config.toml
n_layer = 16
d_model = 256
n_head = 8
n_kv_head = 8
head_dim = 32
d_mlp = 1024
vocab_size = 2048
activation = "swiglu"
norm = "rmsnorm"
norm_place = "pre"
norm_eps = 1e-05
positions = "rope"
rope_base = 22400.0
rope_fraction = 1.0
qk_norm = false
attn_scale = 0.177
bias = "all"
tie_embeddings = false
parallel_block = true
extras = ["capped logits"]
init = "normal"
init_std_qkv = 0.0392
init_std_o = 0.00693
init_std_up = 0.0392
init_std_down = 0.00693
optimizer = "muon"
lr = 0.0122
lr_mult_qkv = 0.4
beta1 = 0.93
lr_head = 0.00795
grad_clip = 2.0
warmup_steps = 200
schedule = "wsd"
decay_fraction = 0.933
decay_shape = "pow"
final_lr_fraction = 0.1
batch_tokens = 131072
seq_len = 256
doc_mask = true
train_tokens = 877100000
steps = 6692
dataset = "wikipedia_en"
Each number is 50 + 12 x the weight over the matrix's rms, rounded and kept within 0 to 99. Layers, rows and columns count from 0.

# layer 3 MLP gate, 1024x256, rms 0.0915, rows 521-537, columns 128-191
40 48 58 54 44 44 25 38 45 61 50 69 44 41 44 42 49 47 69 41 34 65 63 60 35 37 55 54 46 41 46 65 69 76 36 50 44 58 45 49 30 64 56 45 46 65 29 42 44 43 42 49 60 68 58 58 49 34 41 62 25 56 62 57
52 35 43 64 14 34 69 68 35 51 48 46 48 33 47 55 41 32 37 41 67 38 31 54 74 68 70 31 67 44 26 40 47 46 69 74 27 65 48 57 73 44 68 55 46 27 35 66 45 51 67 53 52 55 32 55 49 70 51 49 53 61 53 54
58 56 24 34 40 53 68 56 55 54 26 46 55 56 33 41 48 43 54 54 53 52 58 28 53 55 22 65 55 45 56 65 50 47 44 34 62 42 51 40 39 63 61 57 49 51 42 49 50 64 57 70 49 44 42 63 34 47 47 69 62 29 51 39
40 51 32 60 46 49 52 51 39 43 45 52 59 45 44 40 55 25 40 41 46 41 63 52 61 34 35 68 41 46 66 46 61 62 41 41 49 51 68 51 38 51 71 70 39 45 37 57 61 34 42 78 56 54 49 34 49 59 50 46 24 54 66 50
41 41 53 21 52 44 37 49 43 44 46 68 64 50 45 50 33 40 39 56 62 43 39 28 59 58 51 41 61 62 45 43 41 61 42 67 53 60 46 56 30 38 53 49 79 55 64 64 43 40 55 45 70 51 60 42 51 34 47 59 42 39 41 83
49 47 43 41 35 62 57 62 44 42 43 68 69 35 37 61 49 48 52 47 31 66 32 75 36 62 52 42 45 49 72 53 59 31 43 56 41 69 43 51 46 46 54 38 42 57 50 57 65 50 45 39 46 47 67 48 54 52 33 55 44 73 54 56
31 54 37 64 31 53 57 68 46 30 58 57 46 23 57 57 54 51 65 34 63 33 42 52 47 31 53 35 54 61 32 44 64 58 62 39 42 30 37 32 53 65 51 62 56 29 43 62 43 39 47 24 52 64 57 64 45 50 69 38 43 46 56 33
34 55 41 41 73 51 61 43 27 31 46 50 44 50 39 35 71 54 43 46 48 41 56 32 54 38 27 28 31 43 53 46 43 56 60 55 60 57 48 56 54 69 70 66 30 60 44 33 47 49 63 46 44 58 44 44 49 51 58 71 60 28 34 56
55 41 49 57 38 49 47 52 42 33 10 44 46 43 48 66 55 42 38 64 55 58 43 44 49 25 56 75 43 54 35 41 57 34 40 52 76 45 40 38 29 54 56 37 50 50 50 35 37 37 44 59 57 35 75 62 46 52 53 42 37 39 41 53
46 37 53 50 38 67 26 33 36 49 80 36 38 38 54 53 58 45 47 40 55 31 60 86 66 39 64 37 53 54 50 63 47 71 44 59 57 57 59 44 49 60 48 51 49 66 75 58 30 58 44 35 65 43 60 52 56 44 57 41 39 10 58 37
43 61 51 30 28 52 44 46 31 48 62 63 73 57 41 52 43 64 50 53 36 45 64 46 57 41 42 28 38 42 38 49 51 58 42 47 54 72 69 69 42 92 42 44 56 35 49 36 39 21 31 53 38 48 47 63 41 67 42 71 53 65 49 76
44 40 59 44 30 67 29 49 35 53 37 73 51 75 56 31 69 32 40 44 38 39 40 43 49 49 49 42 35 33 57 55 32 56 56 51 57 69 65 86 47 51 39 40 50 75 40 45 46 34 51 51 44 58 76 60 61 40 56 56 69 44 58 42
62 71 52 33 68 59 61 56 44 66 56 52 41 63 27 43 72 39 51 46 44 51 56 60 41 62 47 42 68 55 24 38 47 44 47 70 73 42 66 50 48 63 53 46 54 48 56 55 57 63 48 79 51 60 40 38 43 76 45 41 62 43 60 37
46 53 56 48 66 60 42 45 41 31 50 77 62 54 59 73 64 47 53 50 51 64 62 50 75 38 36 52 40 59 53 50 62 20 56 14 31 28 46 53 56 66 47 35 47 22 50 52 34 72 49 57 38 50 41 49 48 66 33 55 42 66 55 57
64 48 41 59 53 55 60 61 84 34 62 64 66 74 45 27 62 57 51 33 56 36 62 67 61 48 47 50 35 68 22 17 72 38 24 55 61 42 40 54 48 57 31 40 53 32 55 45 55 46 59 50 42 56 64 49 38 58 45 52 75 50 42 59
52 52 30 55 68 37 61 50 53 44 36 54 53 56 38 43 70 43 51 62 52 70 41 66 60 15 54 57 50 42 48 31 43 27 34 68 60 50 36 57 53 40 61 48 42 36 25 41 62 46 55 54 51 56 48 69 54 57 34 42 58 42 54 36
31 41 51 58 30 73 67 39 29 59 28 43 51 62 42 57 51 49 50 41 61 36 10 51 34 53 31 68 53 64 66 54 55 54 51 43 55 35 56 41 27 45 58 41 37 50 45 52 73 44 45 40 64 39 30 66 46 64 30 48 68 24 40 54
# layer 3 MLP up, 1024x256, rms 0.0933, rows 521-537, columns 128-191
52 53 41 28 65 58 53 77 40 18 62 49 34 62 29 50 68 45 43 55 73 40 25 43 56 64 62 61 42 47 48 42 30 71 44 60 49 34 64 76 67 54 42 66 57 48 51 51 55 42 44 52 48 45 51 37 41 31 34 76 64 52 48 46
47 31 58 47 54 77 60 43 45 61 64 57 45 48 47 49 46 78 73 47 62 59 74 66 43 56 52 57 56 30 42 37 51 51 22 65 46 49 73 34 46 62 49 33 67 50 46 46 58 52 36 26 34 66 56 30 65 45 63 65 62 38 45 53
38 61 47 46 62 66 46 35 69 52 38 54 74 58 58 59 25 61 60 65 52 53 59 74 56 35 55 40 67 56 47 23 33 58 30 68 48 68 33 63 60 66 51 41 38 68 61 54 35 63 61 55 38 61 61 64 46 43 50 32 63 68 37 35
34 26 27 74 62 60 17 64 44 59 42 47 51 33 40 43 53 54 62 32 62 56 55 47 75 53 62 73 56 59 67 41 49 49 67 31 68 52 27 48 50 53 54 28 59 55 70 67 59 44 47 59 41 45 59 62 38 48 81 59 53 49 38 44
69 56 51 60 37 34 47 35 55 20 73 78 55 39 55 33 51 74 56 46 60 38 67 54 35 28 44 68 57 61 59 61 47 36 50 55 45 42 57 52 24 39 44 59 41 36 41 64 53 40 41 49 40 49 65 47 24 43 34 65 55 34 57 43
62 38 44 54 48 19 53 53 60 54 46 50 64 43 48 71 87 46 37 58 49 52 58 70 65 44 54 81 36 36 32 57 47 45 46 49 24 48 66 65 48 42 51 46 70 51 50 31 49 54 65 47 70 63 58 42 42 47 48 57 50 63 48 56
63 58 60 55 27 66 59 60 60 52 45 52 47 35 23 53 37 63 47 41 39 49 85 58 48 40 47 40 38 55 63 50 37 52 62 74 60 41 37 54 40 55 44 47 53 43 54 52 59 48 59 50 73 43 57 46 31 59 53 34 38 46 61 31
66 53 54 39 37 62 56 65 54 63 53 61 19 62 44 45 54 56 37 42 52 54 51 80 46 67 51 30 49 63 50 45 49 49 71 44 45 72 42 33 77 48 41 68 63 61 59 99 99 50 60 57 29 50 25 43 55 28 58 40 60 50 46 42
74 42 66 48 40 44 45 49 37 53 42 49 56 41 49 39 33 56 84 66 59 61 54 41 32 41 39 35 55 67 38 60 59 69 63 44 52 55 48 38 43 32 56 45 39 70 77 48 57 46 21 59 57 56 45 33 52 49 53 48 38 60 65 60
32 59 63 37 60 53 44 56 62 49 49 35 49 36 46 50 58 39 52 30 59 59 51 48 38 52 45 61 38 44 49 47 39 40 37 31 46 48 60 74 39 32 40 50 38 55 35 56 56 51 50 50 52 58 53 32 43 38 61 73 52 53 41 67
57 56 47 41 52 38 65 66 76 67 66 47 42 52 54 43 24 32 48 51 60 72 48 66 54 53 47 22 43 38 33 51 58 36 56 70 42 37 44 54 54 59 72 48 53 52 30 59 49 61 61 50 52 60 53 53 54 51 66 64 41 21 63 36
44 49 48 46 68 75 73 34 37 42 54 58 52 61 44 40 20 50 59 59 53 28 46 20 41 55 57 41 55 39 49 55 26 60 44 60 37 56 40 51 49 36 38 62 43 38 45 52 44 50 65 48 58 63 57 42 53 62 31 64 59 43 23 37
47 53 52 48 50 57 48 57 45 51 70 29 43 58 53 54 55 46 55 71 41 40 32 45 54 40 75 38 45 63 46 38 67 66 52 45 57 40 51 65 37 37 70 59 64 58 76 56 41 45 42 55 28 57 37 59 47 58 45 39 48 42 54 61
41 58 45 48 56 60 57 44 54 47 30 43 49 59 69 37 43 46 59 52 62 51 50 40 39 50 46 62 43 66 43 49 60 41 50 38 45 47 55 59 51 70 41 62 46 22 48 74 29 69 68 41 55 51 57 58 51 52 67 85 63 57 43 62
74 54 42 52 51 58 67 54 60 40 52 43 43 59 46 37 45 58 53 33 67 54 48 53 61 68 45 68 47 42 43 48 49 44 53 44 54 35 54 60 54 49 60 43 39 40 59 29 50 54 40 47 46 60 27 55 72 63 70 48 59 41 54 52
54 47 30 80 68 51 46 47 66 56 43 48 28 36 43 47 43 63 61 51 66 43 47 35 35 44 33 52 60 56 53 53 59 44 35 66 69 70 54 34 59 59 43 44 35 60 49 59 39 43 58 48 51 36 53 59 59 31 57 23 50 51 46 46
76 20 68 48 22 54 35 46 46 40 51 42 31 37 39 43 42 32 55 49 41 53 28 51 68 36 60 30 32 69 18 49 48 58 34 37 38 71 42 54 40 41 45 36 38 47 66 38 51 25 47 53 70 41 75 60 66 51 63 32 61 55 57 42
# layer 3 MLP down (transposed), 1024x256, rms 0.0225, rows 521-537, columns 128-191
52 71 72 38 61 32 31 38 47 44 45 36 41 67 46 39 52 51 56 49 64 58 41 65 55 62 40 46 54 50 35 47 41 80 50 54 47 36 49 58 52 65 59 42 50 72 42 31 34 67 55 40 59 68 60 67 41 31 50 70 63 46 36 40
50 59 59 46 34 37 39 38 54 48 51 34 34 63 45 60 42 51 42 37 46 26 56 38 63 57 61 44 61 65 41 55 46 45 39 78 35 63 49 50 64 49 64 47 57 60 66 34 42 52 49 67 50 42 53 66 61 51 56 41 61 23 27 52
39 59 42 58 21 37 44 41 54 62 52 55 47 58 50 57 34 45 49 65 71 55 68 39 90 47 75 39 42 68 62 43 68 48 30 31 35 57 55 49 58 63 51 39 58 65 50 46 41 37 49 62 36 49 37 69 73 58 51 46 46 60 53 41
47 32 53 45 70 58 47 69 29 72 58 66 53 37 51 55 50 51 59 69 46 55 54 41 66 50 78 70 50 43 46 77 65 55 73 45 48 58 28 40 57 48 54 49 63 43 31 53 39 67 45 54 41 55 25 40 51 48 55 52 49 55 32 51
44 64 51 54 49 59 50 39 60 57 56 50 34 68 51 49 47 36 44 55 67 42 55 40 53 54 54 65 71 59 45 31 52 72 57 31 57 40 56 22 64 53 38 29 31 50 60 27 41 66 68 45 40 28 59 31 44 33 49 40 55 58 64 57
51 37 53 36 39 45 68 51 57 51 46 65 63 52 44 62 54 42 63 43 39 35 52 30 55 48 52 42 50 51 41 46 53 52 34 57 50 66 45 70 34 45 66 47 61 36 46 35 44 63 52 57 61 58 50 62 38 46 52 51 39 36 42 56
44 56 54 47 35 43 31 40 29 51 59 54 50 46 42 63 50 52 60 35 55 51 39 39 41 29 45 49 40 40 51 63 59 43 32 55 57 44 51 60 39 60 61 59 75 29 37 49 38 21 54 32 75 56 56 76 66 31 78 39 43 44 53 41
53 18 64 58 34 30 37 16 28 33 29 45 42 45 29 49 57 40 68 50 24 69 57 43 63 45 54 63 51 58 52 66 44 46 57 50 43 21 42 55 58 45 42 74 63 48 52 77 47 35 58 40 38 62 44 53 40 44 32 32 46 67 67 48
57 83 50 12 57 39 55 32 48 33 50 27 39 52 44 22 30 58 43 28 49 44 45 49 52 31 52 52 55 66 48 39 67 53 37 19 42 37 50 36 39 57 50 39 38 29 54 54 48 42 37 48 49 66 23 38 58 60 46 32 57 69 36 44
63 48 36 60 39 74 56 49 76 37 56 39 42 42 67 63 34 42 55 53 46 44 56 53 74 64 42 56 60 35 35 57 41 48 45 34 50 55 62 39 56 52 42 64 56 45 40 39 44 44 57 34 55 50 56 66 29 56 52 54 35 47 47 43
46 36 37 39 44 57 21 44 47 29 63 59 34 45 29 52 49 55 35 63 39 55 54 69 52 43 54 55 47 65 46 59 27 52 65 43 39 30 73 44 34 31 51 50 54 55 33 70 38 42 59 48 58 45 54 29 59 48 56 63 43 60 53 30
40 44 51 49 66 34 52 55 39 35 57 45 60 41 42 45 62 53 41 55 44 53 59 56 48 34 34 32 42 52 46 54 45 70 62 38 35 48 61 69 49 37 44 42 46 32 62 36 50 46 71 49 40 55 58 38 64 38 68 60 47 64 73 58
62 45 40 41 63 50 49 46 53 57 61 41 63 55 56 51 49 46 68 64 52 39 80 54 37 49 60 55 59 45 63 28 50 46 49 76 65 48 65 64 58 24 45 48 40 47 33 47 43 41 65 20 64 62 58 26 64 52 48 59 42 43 46 41
65 39 50 47 65 36 40 32 51 48 59 31 59 59 50 43 28 64 37 36 65 49 47 66 42 59 50 66 56 59 53 36 70 46 25 39 48 41 57 65 25 67 60 39 41 48 38 54 44 54 67 47 47 75 54 32 41 36 66 77 43 50 43 41
34 45 29 53 64 53 42 46 50 45 47 32 37 62 56 53 50 42 50 19 75 52 27 38 49 72 47 53 39 61 64 45 53 51 50 44 50 42 55 70 78 54 66 55 42 40 42 42 53 52 42 26 68 41 43 64 38 51 63 51 55 58 44 48
55 29 48 79 46 50 54 51 68 50 40 46 64 53 28 47 53 33 51 47 41 53 33 52 50 37 30 59 54 59 62 65 49 51 46 46 52 53 39 36 46 65 45 75 35 48 45 40 60 37 64 60 42 55 46 63 57 33 58 22 55 33 64 40
46 78 32 41 51 66 35 45 69 45 38 35 23 56 36 37 75 37 40 57 35 66 44 23 35 60 59 66 51 49 47 54 44 58 59 52 50 36 53 33 62 48 19 22 52 45 36 68 54 78 28 59 57 43 53 40 45 49 54 35 50 27 45 62